config.yaml
n_layer: 8
d_model: 160
n_head: 5
head_dim: 32
attn_scale: 0.177
bias: "qkv"
init_std_up: 0.0324
init_std_down: 0.0229
beta1: 0.95
beta2: 0.95
grad_clip: 1.0
seq_len: 512
doc_mask: true
train_tokens: 132300000
Each number is 128 + 24 x the weight over its row's rms, rounded and kept within 0 to 255. Layers, rows and columns count from 0. The size above them is the row's rms in percent of the matrix's.

# layer 5 attention query, 160x160, rms 0.0544, rows 18-25,50-56,82-88,114-120,146-152, columns 0-159
size [ 74  85  96 128 116  85  81  62 126 156 178 140 114  82  65 132 122 100  92 101  85  82  23  28  35  43  67  71 110  92 111  97 121 145  95  83]
[[ 98  82 111 104  91 138  94  93 123 124 172 151 107 125  82 116  98 139 157 120 139 133 106 140  86 125 131 111 136 109 162 136  92 143 137 114 124 111 102 194 105 149 142 141 140 124 138 147 123 105 112 132 135 122 125  88 150 144 121 154 119 125 154 144 158 157 114 108 140 142 121 158 131 113 130 163 122 129  99 131 127 106 137 125 126 121 127 137 166 168  75 144  83 171 139 115 173 149 152  83 150  98 159 135 110 138 153 148 141  68 119 146 143 147 155 127 139 123 117 136 112  80 117 134  96 107 116 166 131 143 125 118 130  98  69  91 122 153 124 116 162 156 143 123 138 128 138 130 149 119  86 138  96 105 179 147 143 158 180 166]
 [217 182 162 127 157 102 149 143 118 153  95 113 157 118 145 113 130 103 148 142  93 125 135  96 126 100 115 148 109 127 127 102 152 133 136 123 155 102 151 117 152 150 133 113 178  93 123 104 196 170  94 141  89 149 128 142 121 104 149 140 134 138 122 118 122 147 120 133 108 120 159 102  96 157 116  89 145 101  83 130 148 145  98 128 153 157 116 132  98 119 120 140 146 133 121 125 124 111 135 110 125 140 123 112 160 125 114 146 114 146 130 157 130 106 142 147 114 106 174 109 113 176 166  81 153 147 131  87 112 149 111 133 119 146 186 143 148 121 129 121 105 161  97 163  96 136 113  91 163 148 157 103 143 123 121 123  85 146 125 143]
 [ 87 139  84 155 128 128 137 150 126 136 138 130  98 117 155 155 159 140 105 113 126 130 120 119 138 130 107 109 120 147 130 107 125 123 108 131 148 130 131 109 145 155 146  98 106 160 162 169  56 111 142 116 129 118 118 117 130  88 119 151 106  95  60 166 167  93  99 158 118 128  82 124 141 131 149 154 143 170 150 101 118 155 120 123 102  90  99 126  87 123 170 141 116 135 144 175 105 135 163 110 159 102 137 122 108 142 171 131 115 137 114 103 105 169 102 157 124 137 108  97 156 103 163 161 153 133 115 160 176 118  81 138 121 132 139 124 142 148 112 139 147 104 145 121 150 131 127 154 128  86  71 148 143 103 125 140 128 162  97 103]
 [115 108  88 128 118  89 164 176  91 125 138 161 126 115 164 107 135 147 154 134 152 112 137 130 105 135  95 138 114 132 124 136 102 151 153  99 168 130 138 108  85 112 137 122 126 172 133 174 108 139 139 127 183 102 109 122 134 126 106 135 162 119  97 144 182 107 135 120  88 161 125 117 120 111 128 135 127 132 145 102 104 143 165 156 118 145  95 122 153 176 126 129  90 115 147 150 147 132  99 115 147  91 160 165 145 142 116 159  75  76 133 106 103 128 124 158 156 183 133  97 164  77 125 164 101 127 146 152 135 115 114 128 169  99 111 136 109 149 138 151 145 107 120 122 162  96 160 133 125 121 147  75 148 131 118 154 120 110 137 130]
 [135 118 158 121 154 128 128 103 111 130 127  90 155  92  89 116 114  88 135 108 112 142 114 127 162 127 141  98  94 112 140 130 129 120 114 115 134 122 162 132 158 139 146 100 150  82 108  97 177 109 112 111 117 118 152 122 122 137 119 133  78 106 166  80 123 157 138 138 142 109 127  92 146 101 180  89 129 129  91 136 133  84 104  93 164 100 145 128 114 117 139  68  94 100  90  97 130 123 135 136 172 156 106 121 127 115 128 122 134 160 137 128 149 153 123 135 104 101 113 161 121 180  68  93 165 131 121 101 156 129 151 143 116 160 141 164 127 163 138 141 131 129 103 172 126 130  93 133 103 148 108 178 116 125  96 124 148 135 137  88]
 [145 133 134 125 113 149 108 184 117 165 108 103 156 106 117 128 181  64 117 110 154  72 139 130 155 153 125 101 150 121 140 137 126 120  98 119  98 124 136 120 149 115 172 153 130 109 118 107 135  89 135 118 148  78 157 125 130 140 116 124 133 135  92  82 115 101 155 131 113 139 107 120 120 104 107 138 128 130 173 141 125 148 101  88 144 123 158 114 108 115 133  39 188  99 120 132 119 100 127 128 130 178 101 109 119 133 176 127 141 124 143 147 159 130 150 117 115 145  86 134 156 148  98 143 126 118 195  99 140 133 137 145 133 158 151 141 113 138 155 162 132 146 149 116 175 108 130 135 155 134 134 158 138 120 115 146 106 102 110 120]
 [139 130 155 110 101 155 103 185 124 137 109  84 114 146  86 136 187 124  95 149 133 112 108 122 174 116 141 126 157 149 119 103 115 142  83 155 126 121 123 105 124 142 119 143 127  83 122 116  82 126 152 107 159 140 156 115 135 116 150 173 127 134  97 106 142  73 119 128 144 140 119 135 148 115  82 146 100 123 164 138 154 143 123  87 135 166 184 152 149 116 135 129 159 122 140 128 133 142 157 155 131 153  91 107 107 149 153  90 156 151 125 143 132 102 148  80 144 123 142 121 128 125 143 138 108 143 163 124 150 151 135 119 135 143 172  99 151  99 158 114 110 111 138 128 160 145 166 108 144 131 126 163  96 105 125 147  95 106  54 150]
 [117 113 116 154 123 138 118 150 136 133 145 152 143 109 151 120 141 141 156 130 132 131 120 136 113 112 104 140 164 104 134 143  78 112 117  38 115  99 113 138 108  79 146 141 111 164 139 129 184 105 120 162 158  72 121 113 140 147 122  81 105 139 109 131 162 133 149 116 150 134 114 106 134 164  86 106 123 111 107 128 106  98 143  84 132 138 113  94 112 138 116 127 104 108 173 146 134 128 112 125 112  99 163 171 139 142 170 166 105 156 119 134 104 189 128 104  84 106 122 145 148 105  83 139 144 113 158 142 134 115 119 137 111 148 118 183 102 168  85 170 128 146 123 131 128 119 147 122 100 138 127 119 146 124 168 130 155 144 145 110]
 [ 90 116 149  89 116 121 156 145 110 102 111 116 104 123 140 142 160 109 144 172 131 186  85 153 139 155 131 118 111 151 109 146  92 122 144  97 144 133 115 125 124 137 106 135 130 130 186 145 103 158 120 110 150 105 160 103 124 120 110 102 141 122  85 100 122 121 151 120 152 139 116 151 149 137 116 131 124 118  93 163 128  92 116  99 131 143 108 124 134 155 154 100  95 124 111 129 159 138 164 115 156 121 121 164 138 121 120 168 116 128 113 116 142 103 132 137 123 124  89 150 113 113 123 145 138  94 113 137 164  94 150 101 114 106 167 130 119 150  96 136 170  64  84 125  83 175 150  98 148  80 124 104 139 182  98 168 154 108  87 143]
 [156 161 100 160 106 139 117 114 123 111  95 152 158  99 124 117 121  96  95 113 133 130 157 111 124 133 148  98  98 124 134 138 122 134 141 136  88 147 156 157 134 106 152 124 138 146 103 100 167 136 154 128 120 142 141 120 150 144 151 116  99 172 150 133 103 130  92 133 123  87 149 109 123 132 179 115 146  75 111 106 125 154  94 125 115 111 110 136 100 128  92  94 149 179 142 109 131 101 152 167 147 153 100 115 131 107 126 124 166 151 140 185  88 168 109  96 113 120 140 140 144 203  92 125 138 179  97 122 102 118 162 127  96 155 138 156 124 135 138 118 111 162 182 121 132 118  97 150 152 127  99 115 155 132 155 151 139 137 142  95]
 [118 134 109 115 139 140 112 125 154 141 168  92 126 161 100 177 170 151 145 115  91 119 154 107 125 113 123 149 163 144 169 109 105 117  90 190 117 143 155 104 123 116  93 121 126 122 179 138 107 128 145 118 115 149 121  87  91  93 147 148 120 113  87  97 136 107  90 107 132 113  96 154 145 146  93 135 129 181 138 141 137 164 136  97 125 104 142 141  85  80 133 124 134 135 177 152  95 186 150 105 153 129 104  98 122 133 125 119 152 123 115 168 141 159  85  73 116 110 135 131 135 120 137 125 145 108 135  79 149 142 113  96 138 156 160 122 135  95 145 127 109 128 138 115 120 145 117  92 113 122 101 126 102 105 135 117 108 155 101 158]
 [111 134 127 147 139 156 131 167 120 134 121 115 135 114 150 105 125 126 123 134 136 158  99 159 134 123 117 143 117 161  83 147 164 103 167 137 115 144 106 111 102 115 133 118 119 122 124 142  98 128 125 138 131 125 122 148 131 148 109  94 172 146 110 200  93  90 116 111  95 137 144 128 134 127 112 138 115 110 131  83 117  95  89 123 110 120 117 119 149 203 111 119 120 131 142 173 135  95 109 168 128  96 144 157 108 154 134 171 103 133 114 141 107 111 127 105 144  96 104 124 137 130 163 109 136 163 144 127 112 109 182 130 105 120 129 139 120  94 134 172 217 115  95 136 107 101 175 102 116  95  98  72 104 121 124 151 125 155 106 123]
 [143 134 132 180 124 103 124  70 110 108 168 148 124 114 118 143  98 154 171 124  87 140 144 108 145 137 120 108 102 121 134  90 127 104 108 141 112 134 132 154 103 122 128 137 133 163  95 152 173 133 122 155 154 155  98 127 115 141 117 146 105 139 151 155 142 150 118 144 130 132 123 120 126 114 150 129 117  98  94 147 129 109 140 140 146 177  99  98 116 129 100 104 114 166 124  81 118 104  90 118 115 143 120  94 192 165 120 123 132 130 123 123 101 134 159 177  97 119 130 138 141 157  94 130 147 141 124 123 178  92 110 179 164 137 117 166 118 129 137 137 118 159 192 132 149  91  92 126 125 155 154 150 151  95 150  95 146 111 183 142]
 [ 80 131 134 144 131 172 106 113 147 132 149  98 121 160 132 150 152 135 117 154 114  66 113 104 135 163 118 134 156 144 106  98 113 132 119 156 121 115 119 100 132 127 144 121  71 116 133 152 143 119 167 135 104 119 106 138 124 143  98 153 140 101 122 183 144 128 112 138 158 124 128 167 117 110 106 169 151 154 139  87 118 135 116 108 125 176 154 162 168 121 125 173 159 123 139 140  81 118 102 109 151 101 153  97  87 134 139 145  96 125 118 108 154 125 115 109 105 115 113 113 105  72 170 167 124 142 160 117 134 126  71 135 122 119 133 115 140 145  98 126 114 116 103 139 133  63  95 137 161 140 172 151 122 111 153 113 141 112  82 147]
 [134 136 149 112 102 169 117 183 162 138 140 122 102 148  91 124 168 130  97 154 134  98 110 113 163 144 125 145 167 153 134  93 102 147 129 156 141 115 133  81 136 137 153  85 115  99 121 133 108 125 166 122 149 169 150 102 145 105 157 179 112 132 134 124 118 100 128 149 129 115 126 143 148 143 115 146 120 116 168 141 166 152 144  95 117 163 169 197 111 146 133 166 166 116 167 105 116 148 164 177 145 128 115  97  82 102 156 121 114 129 134 122 114 120 111  70 131 109 126 128 117  89 132 149 144 133 161 110 133 151 130 128 125 110 147 111 160 118 108  98 112  96  92 138 150 126 148 131 177 110 126 128 109 132 148 154 119 124  72 121]
 [130 117 170 126 175 108 136 149 149 125 129 138 107 159 123 122 132 134 148 178 101 150 137 130 156 137 142 145 146 155 152 110  89 122  99 144 105 108 134 135  89 110  71 121 114 116 121 151 126  97 141 126 167 112 127  52 123 119 152 134  92 101  87 141 135  91 138 128 158 112 101 124 153 114 113 138 104 141 127 184 144 140 156 100 184 174 117 173 146 188 162 115 135 122 105 132 123 171 181 126 146 130  94 152 140 107 158 136  89 106 119 109  91 127 120  91 135 124 117 149 129 118 114 124 123 150 129 125 160 151 130 103  97 118 167 148 149 128 171 106 137 132 121 118 117 178 125 131 105 116  94 123 118 135 146 133 110  86 103 132]
 [155 145  87 128 111 112  96 190 122 134 109 154 144 115 148 122 133 110 151 131 123 149 133 123 108 116 120 115  64 118  84 134 150 113 154 183 126 134 160 163 146 126 157  88 126 160 184 112 113 105 130 108 121 123 118 144 158 139 131  78 156 137 111 146 112 134 133 140 115  89 154 125 132  82 123 155 135 141 111  81 116 131 137 177  85 101 109  94 122 105 118  86 138 121  94 142 141 114 159 142 194 134  88 148 144 142 140 110 142 127 146 161 148 162 151 121 133 131 128 144 132 117 126 178 122 128 101 147 133 109  86  95 156 167 131 127  99 118 139 132 148 152 145 149 176 109 131 122 120 121  97 100 131 115 112 157 166 126 171 125]
 [127 127 184 138 146 133 107  99 190 107 152  99 157 130 129 130  99 133  85 135 129  84 154  93 116 147 120 167 142 126 157 155 119 110  78 118 120 132 133 148 129 147  89 102 114  98 118 139 132  77 136  95  84 125  90 113 128  96 134 127 143 128 104 146 175 127 149 129 148 116 159 134 127 122 149 133  94 129 133 140 117 114 149 115  57 100 169 153 103 105 130 174 119 126 143 107 103 150 130 126 136 137 122 133 141 110 123 110 167 110 143 120  76  76 147  97  99 167 136 149 105 157  87 115 100 114 115 101 135 154 102 154 119 120 142 109 105 130 146 139 131 101  98 134 155 156 102 148  97 150  76 172 131 146 117 116 133 133 105 122]
 [124 131 145 152 120 124 137 133 143 138 133  73 145 149 122 149 142 108 137 103 144 111 140 156 146 102 158 132 126  85  95 107 102 115 129 137  89 137 141 139 116 118  85 150 163  92  89 102 172 125 131 123 104 119 162 146 118 150 134 111 140 139 129 146  61 126 114 115 134  99 121 143 146 131  72 126 128 141 111 130 144 115 123 114 139 122 148  96 145 172 153 163 112 155 100 107 131 116 121 124 112 128 107  97 100 143 173 137 121 143  77 102 137 151  74 111 157  81 136 116 140 124 140  94 121 138  91  83 132 169 171 151 140 154 128 108 182 123 126 104 120 133  99 136 101 147 141  87 117  89 139 128 103 125  58 143  92 157  96 133]
 [ 90 120 120 118 166 122 123  85 129 142 138 111 120 110 143 116 110 120 140 103 130 125 144 136 118 128 106 128 121 126 163 170 131 100 170  93 165 121 125 116 147 138 167 141 145 143 152 141 142 141  96 160 150  84 126  97 138 108  80 117 108 178 106 139 128 134 130 152 139 105 120  94 109  63 169 101 119 102 128 162 137 106 129 159 141 115  67 118 114 129 107 106  94 141 132  73 100  98 113  93 129 116 144 143 160 140 137 126 154 117 157 113 136 121 154 168 107 189 128 160 108 126 127 115 116 116 117 154 138 119 156 126 167 154 113 163 119 167 108 157 204 182 138 138 134 104 109 141 144 128 116 136 142 141 103 114 149 105 158 132]
 [107 172 138 115 111 174 115 112 181  92 116 107  93 139 108 147 152 125 125 169 136 108 138 150 163 110 125 108 155 121 105 116 109 115 118 187 117  92 110 132 138 110 190 170 119 115 112 117 153 150 142 110 159 119 175 103 133 142 124 135  61 138 131 139 151 110  94 145 150  89  73 132 114 160 123 105 150 159 129 136 154 113 120  93 161 140 141 131 143 133  90 117 144 148 126 133 149  82 144 140 116 111 133  99 103 129 167 122  87 129 101 111 149 136 135 112 108 153 132 157 117 138 112 162 106 142 133  90 139 135 136 157  85 106 135 126 161 143 131  81 136 131 135 116 140  86 126 127 174 132  99 155 121  98 131 138 127 185 143 128]
 [119 137 151 108 109 150 124 168 168 107 119 123 100 125  88 134 159 133 129 158 125 129 121 119 159 104 129 138 151 113 113 102 145 125 113 180 151 116 106 114 149 146 127 114 110  94 107 131 105 167 160  92 163 174 176 127 148  87 148 170  82 118 109 124 131  88 112 128 119 123 117 136 175 191 102 127 152 119 160 125 138  92 118  81 158 142 158 118 163 140 110 152 131 151 157 134 128 112 145 169 123 124 116 109 110 130 148 114 129 150  95 139 116 132 134  78 122 143 153 123 119 142 101 136 134 141 161 110 157 140 140 111  94  92 148 107 155  98 155  93 123  72 121  96 142 133 160 117 194 118 121 149 101  88 130 118 112 141 108 112]
 [136 101 139 120  94 150 137 108 142 104 148  79  98 121 191 131  99 140 103 121 150 142 121 154 130 137 132  84 148 133  97 142  91 136 138 135 157 140 118 107 142 137 107 155 124 123 133 115 154 120 143 146 144 127 115 127 129 114 155 102 109 158 148 127 136 153  87 121 104 161 185 130 163 112 116 173 129 135 105 139 116 142  83 130  88 156 136 111 150 155 119 149  87 105 118 122 152 142 105 118 119 146  88 147  97 148  94 144 168 131  81  98 122 104 159 100 122  74  81 120 146 143 144 107 117 136 146 135 164  95 154 115 160  99 150 107 111  57  79 126 121 113 126 126 157 145  97 128 147 117 114  97 135 126 143 154 130  74 157 114]
 [133 130 151  74 162 157 130 139 132 131 110 156 130 129 142 139 163 118  44 127 142 157 135 102 103 142 133 179 125 123 171 132 153 118 115 140  95 128 112  97 131 141 108  85 136 101 156 141  91 125 128 103 126 112 112  87 100 109 125 144 159 134 125 115 157 166 118 143 118 143 135 132 116 154 120 134 118 126 155 137 135 161 157 100 142 104 119 118 121 100 175 101 152 103 149 156  70 148 121 182 148 112 106 101 124 106 103 125 128 153 144 115 150 163 145  73 134 138 138 106 121 119 131 142 153 141 112 146  81 182 117 100 136 158 149 153 110 178 140 150 150 135 152 154 145 104 151 150 125 143 141 144 167 110  77 166 149 123 114 119]
 [107 116  94 149 142 123 135 142  92 146 113 173 116 121 145 155 160 127  94 130 133  98 127 110 114 154 123 145 121 132 148 173 186  94 134 116 108 142 124 171 110 130 106 150 146 120 145 157  70 115 123  96 124  83 139  55 109  96 152 134 145 107 125 124 115 131 162 123  95 163  77 125 114 138 117 154 155 109 153 116 114 141 132  97 153 126 136 132 159 105 176  86 129 139 124 132 145 125 191  93 150 134 128 101  84 106 146 154 135 150 144 105 115 162 151  89 119 189 109 135 158 129 121 134 152 136 141 140 161 111 136 112 139 128 128 122 109  79 114 136 110 123  95 122 121 121 173  97 125 112 151 101 143 137 125 168 162 130 111 112]
 [122 142 130 134  99 136 131 127 138 104 150 109 128 119 134  96  82 136 145 127 116 147 125 161 138  96 126 112 133 132 107 110  57 145 147 153 160 142 137 113 146 127 161 107  98 151 110 103 186 143 127 132 133 166 135 216 140 161 120 149 130 139 128 159 134 110  96 145 123  81 175 156 130  92 140  93  95 139 105 140 111 115 130 179 104 124 112 117  92 157 100 176 112 134 108 173 110 121  92 129 126 126 120 163 178 142 102 117 129 116 113 153 136 102 105 152 149  98 148 115 116 138 136 133 120 135 111 129 120 145 102 152  99 106 119 119 144 169 133 108 135 139 180 142 137 144  93 154 140 165 130 155 128 124 161  78 108 162 156 134]
 [124 151 106 121 107 130 118 104 156 128 165 137 139 136 144 113  77 112 132 102  94 109 138 127 109  98 116 113 140 135 147 126  95 145 142 125 124 147 139 113 157 106 159 119 104 152 111 124 160 131 125 170 110 115 139 188 115 142  71 113 142 124 157 126 129 136  80 141 141 113 162 163 105 121 148 125  99 140 120 128  86 116 153 189 103  97 113 108 109 138 124 161 132 159 132 148 111 147  85 100 138 112 156 118 150 136 106 134  92 102 116 141 172 126 106 159 123 104 121 139 144 126 148 135 141 111  67 125  84 131  78 152 118 143 111 142 118 196 140 155 133 147 173 101 146  99  72 143 103 144 138 126 137 148 160  94 152 130 179 134]
 [143  83 113 146 113 106 165 154 111 175 111 157 131 136 119 142 199 121 114 152 166 104 135 125 122 145 135 135 119 111 155 157 166 108 131 160  88 137 153 161 109 173 132 147 179 147 201 127 121 103 107 105 101 117 121  71 118 143 152 140 142 114 116 122 124 151 162 104 137 151  82 104 121 101 171 134 146 109 145 126 117 131  95  84 129 111 110 111 115 124 122 104 115 135  94 124 154 111 177 106 138 160 117 134 116 135 166 126 134 144 160 135 129 146 123 112  97 197 124 133 148 140 118 131 136 164 127 124 140 100 176 121 142 116 101 140  89  92 124 134  82 143 137 112 111 133 139 100 126  92 122  99 122 110 118 161 143 124 142 111]
 [135  97 154 132 111 120 142 133 124 117 109 128 131 130  99 146 202 141 126 168 154 165 121 131 155 131 149 123  91 137  98 121 153 129 115 145 125 104 110 134 106 169  88 144 142 133 135 138  82 141 120  85 157 150 131  89 138 114 195 148 100 109 117 112 153 138 150 113 128 119  85 113 170 140 111 115 148 128 124 139 178 140 113  83 154 163 162 128 137 103  98 109 119 103 140 117 155 113 146 172 110 144  85 136 105 134 129  99 170 162 133 130  74 114 137  95 128 148 148 109 114 128 111 122 113 128 167 115 157 125 154  98 137 115 128 109 139  72 119 120 111 102  87 176 110 147 159 127 143 101 116 136  98 105 107 158  97 131  86 132]
 [121 110 154 145 132 150 111 127 139 169 137 110  87 123 131  97 100 109 117 115 137 115 105 128 142 138 104 120 119 138 100 125 154 151 111 148 166 146  87 139 103 137 105 118 107 129 141 101 115 164 109 107 143 180 114 147 159 121 116 108 129 159 142 186 122  80  86 110 149 123 136 136 131 159 145 116 140 141 126 100 158  91 116 102 154 192 132 138 184 130 133 125 143  78 127 160  94 108 112 128  86 129 176 145 133 149 152 114 136 126 109 115 149 163 118 122 145 148 115  92 108 144 110 125 119 121 115 137 129 121 115 125 124  88 123 113 118 124  97 108  89 116  68 121 147 103 133 116 100  63  89 154 102 134  80 181 126 132  86 149]
 [121 145 127 119  97 156 162 147 111 109 119 131 136 123 135 125 138 116 163 148 110 145 125 159 102 140 133 117 108 110 139 135 153 123 123  88  91 135 145 170 142 119 143 149  72 150 102 118 109 152 122 108 163 103 104 119  96 131 115 140 136  98 145  99 128 172 146 159 164 121 120 158 113 162 154 135 146 141  86 184 143 118 137 196 130 115 127 118 112 142 111 132 108 127  83 122 152 110 153 118 150 126 147 172 127 124 129  95  72 135 148 142 100  82 124 154 103 129 152 130 151 119 137 188 139 129 134 137 167 114 114 181 129 157 105 156 116 153 122 137 165 154 149 109 131 127  80 101 172 144 147 127 159 165 111  73 150 119 166 121]
 [132 119 141 144 124  89  84 127 148 195 115 128 144 125 106 127 122 114 104  90 132  90 113 128 142 128 156 149 159 149 160 115 162 120 151 178 126 170 133 137 129 140 109 128 142 117  79 128 153 126 124 113 109 154 160 135 127 145 123 100 137 189 122 166 102 104 128  99 115 118 140 106 156  70 114 106 140 109  95 101 147 126  78 109 137 159 121 110 161 177 124  83 115 151 135 151 105 137 128 143 102 135 146  83 148 142  82 124 157 128 103 127 122 138 127 130 162  92 177 123 122 112 138 113 110 135  77 135 104 164 142 122 138 135 144 112 140  73 147 179 151 117  95 155 119 137 122 117  92 126 138 112 130 123 170 139 115 141 128  87]
 [ 89 100 105 160 156 119 127 142 116 136 142 140 125  97 148 144 164 133 161  74 112 134  88 129 124 159 107  93 146 118 161 122 143 131 164  91 157 141 123 157 125  99 115 139 140 149 120 132 136 180 133 142 113 160 143 168 120 144 153 145 140 139  73 139  96 137 158 151 121 140 143 133 116 108 150 133  98 110 137 138 104 132 189 148 170 145  94 138 168 178 129 119 139  90 142 121  52 137 173 124 108 139 139 131 141 120 108 140 116 133 158  95  99 107  87 150 127 125 161 115 102  92 137 115  94 141 121 154 116 105 152 144 168 109 162 131 157 117 134 133 153 114 157 173 142 151 134 116 120 103 112 111 163 111 119 126 114  85 151  99]
 [143 143 149  95 110 149 108 112 163 142 143 127 101 161  80 110 149 121 111 150 134 123 175 107 156  85 170 125 130 136 109 123 108 144  86 157 112 161 201 142 143 134 138 118 126  97 126 112 122 149 111 123 124 133 106 118 111 120 127 142 101 108 154  94 189 139  79 121 161 105 104 124 149 107 155 128 129 165 105 121 142 157 103 107 140  80 176 142 123 102 126 143 121 200 142 111 149 147 132 114 171 116  92 102  96 123 101 120 153 146 108 155 156 147 136  96 145  96 103 132 135 158 135 152 164 140 149 110 120 131 128 121  84 167 136 125 113 111 144 113 104 114 129 119 127 150  93 117 123 147 116 154  81 106 140 144 138 150 125 175]
 [104 129 135 121 117 121 100 126 152 159 139 121  84 139 112 113 184 131  98 147  97 139 124  98 165 134 129 115 162 131 159 130 102 160 138 174 126 147 141 140 101 121 103 123 140 111 100 113 129 161 155 143 102 134 146 131 146 107 152 151  88 169 110 138 141 154  91 158 160 138 121 115 158 122 140 113 112 110 125 133 130 133 140  79 135 129 136 136 158 152  99 163 111 162 141 113 105 166 151 115 163 122 128  90 136 124 122 153 143 123 106 104 122 157  96  84  98  95 105 145  86 103 129 110 145 155 144  83  98 105 121 122 104 119 156 112 160 108 157 138 102  76  97 138  73 107 142  66 100 108 130 161 103  98 160 155 107 128 114 172]
 [115 132 127  87 135 121 112 149 135 105 137 121 116 128  86 142 153 121 119 181  98 133  84 112 153 123 128 126 138 135 149 124 123 142 158 161 152 101 105 117 105 115  99 129 131  70 108 112 114 145 170 114 132 140 126 133 152  97 157 163  77 143 100 112 104 137 117 154 129 151 120 133 173 149 127 116 129 100 114 183 172 118 141  80 142 152 142 125 123 142  96 135 106 118 139 105 145 170 155 133 123 134 105 113 114 127 149 135 155 129 104 121  98 152 135  66 108 122 133 140  79 102 159 113 135 155 157  98 114 151 138 129 118 110 142 117 183  88 136 102 106  78 100 129  94 131 178  80 143 105 125 162 108  99 131 136  89 118  94 161]]
# layer 5 attention key, 32x160, rms 0.0553, rows 18-24, columns 0-159
size [ 53  54  60  63  49  67 129]
[[122 172 100 145 156 139 116 141 145 117 131 105 154 129 141 129  94 136 112 105  90 122  99 118 100 127 116 102 116 134 145 137 164 143 182 147 165 104  41  84 110 105 139 151 133 112 121 123 115 125 160 122 141 101  76 144 111  96 125 190 130  98 133 144  81 115 129 126 121 139 142 138  93 161 102 155 109 147 141  92 171 129 126 145 117 142 159 105 134 129 129 120 133 127 140 124 129  95 134 120 140 128 134 130 112 114  80 118 163 132 107 147 151 164  83 162 122 131 101 104 181  76 157 145 135 123 135 114 124 155 124 100  89 175 112 115 154 100 138 129 147 164 109 110 106 106 145 110 110 126 118 114 106 102 144  92 157 160 100 116]
 [155  89 134 126 128 107 159 113 111 153 127 143 142  88 157 146 158 143 121 156 177 101 138 126 129 117 131 127 154 117 110 124 123 147  90 145  92 173 187 105 125 113 117 100  97 152 118 172  98 168  97 134 136 151 114 159 144 170 128 138 161 109 122 108 173 143 167 149 100 164 119 126 137 108 147  97 126 125 107 165 158 148 147  97 150 139 117 151  92 133  98 134 133 129  97 135 118 171 150 133 125 110 149 170  84 160 150  87  97 104 140 154 120 112 152 120 127 136 178 132 119 109 139  92  92 163 130 134 108 152 148 132 158  77 122 146 121 153 144 174 153 122 118 150  92 112 104 107 110 176 115 130 136 136 146 123  97 123 131 155]
 [116 131 131 168 121 169 138 125 149 166 126  97 169 127 125 136 145 119  71  92 140 108 112 112 136 143 172 138 119 157 105 153 159 108 124 156 104 102 127 179 141 141 156 132 137 136 188  81 126  87 131 130 113 132 139 101 139 129 129 119 129 160 107 147 119  87 128 144 152 103 122 111 109 129 105 133 107 136 123 108 145 121 117  65 114 121 124  97 154 127 179  86 160 127 135 129 138  88 160 155 143 170 104 130 127  93 106 123 117 133 132  85 127 140 155 153 103 134  70 153 117 104 132 147 145 153 159 147 134 122 217 110 136 152 130 122 124 115 113 128 125  99 121 142 143 158 118 131 160 123 153 117 132 130 113 160 147 134 120  64]
 [123 103 127 136 174  70 121 126 109 121 146 112 136 141  85 105  98 108 139 112 105 151 111 115 154 176 150  62 126  95 171  97  94 147 182 103 133  94 111 126 129 128 120 172 150 131 118 132 170 139 147 170 121 114 123 118 145 106 128 101 157 138 122 110 152 138 142 123 107 106 153 134 109 134 167 125 116 171 114  91 138 125  99 146 113 148  76 118 129 140 127  99 134 143 131 151 129 123 133 101 137 159 161 124 150 123 112 134 110  98 133 138 133 129 140  82 110  99  83 142 171 116 129 135 133  86 127 102 139 105 114 111 107 152 101 153 133 150 136 124 172 173 164 116 127 100  95 105 128  63 154 120 144 162 163 148 146 157 133 132]
 [131 133 104  99 160 127 117 142 140 133 125 149 128 116 169  91 145  98 170 125  92 107 130 143 140 143 151 166 142 129 156 151 148 129 176 125 120 114  90 105 126 157 148 112 159  92 117 131 142 103 131 173 126 137  95 131  99 152 107 131 146 135 146 131  55 180 136 127  98 131 151 121  87 136 124 139 148 156 160 103 164 139 107 177 143 105 142 142 124 146 111  91 103 119 121 134 121 125  99 107 119 125 134 114  78  98 107 148 107 145 138 117 133 142 128 204 148 117 118 139 171 133 120 183 131 153 144 138 133 159 134 158 111 108  98 119 113  74 117 123 118 173 178 113 131 129 145 164 114 104 151 134 112 104 144 168 114 138 136  89]
 [143  90 109 186 103 128 140 139  88 155 144  93 130 163 142 152 139 142  76 118 143 164 137 119 136 131 100  80 127  88 148  89 101 128 105 117 138 116 121 119 144 117  92 148 152 191 108 141 133 130 128 109 120 103 162 134 145 101 154 113 112 153 138  67 171 117 138 142 167 109 102 138 146 154 117 129  93 115 108 152 102 121 110 108  98 156  84 117 143 149 139 160 149 134 159 129 126 115 152 142 125 147 158 111 181 156 152 115 132 104 128 111 119 135 117  87  82 107 124 108 133 119 130  87 146  96 101 114 110  86  99 109 124 169 125 151 146 167 123 132 155  81 138 140 149 117 109  90 122 117 127 114 150 134 136 139 165 138 117 168]
 [136 167 152  67 153 143 115 133 130 121 101 133 119  74 101 151 121 121 156 154 149  83 118 139 139 142 136 153 111 161  91 149 165 141 117 141 134 165 160 130 107 151 156 107  95  78 162 106 116 146 105 135 102 167 106 124 116 163 126 119 141 115 104 175 112 121 138 130  81 146 144 127 151 105 148 116 138 113 127 139 167 131 143 139 139 117 188 132  96 103 122 121 109 115  75  98 127 159 116 129 123 108 121 162  79 130 128 115 133 142 132 118 124 111 159 130 172 140 161 148 107 149 141 120 118 171 174 144 167 165 151 150 163  85 154 111 120 119 126 152 144 124  95 125 110 114 167 139 130 159 109 141 110 122 109 113  64 124 128 108]]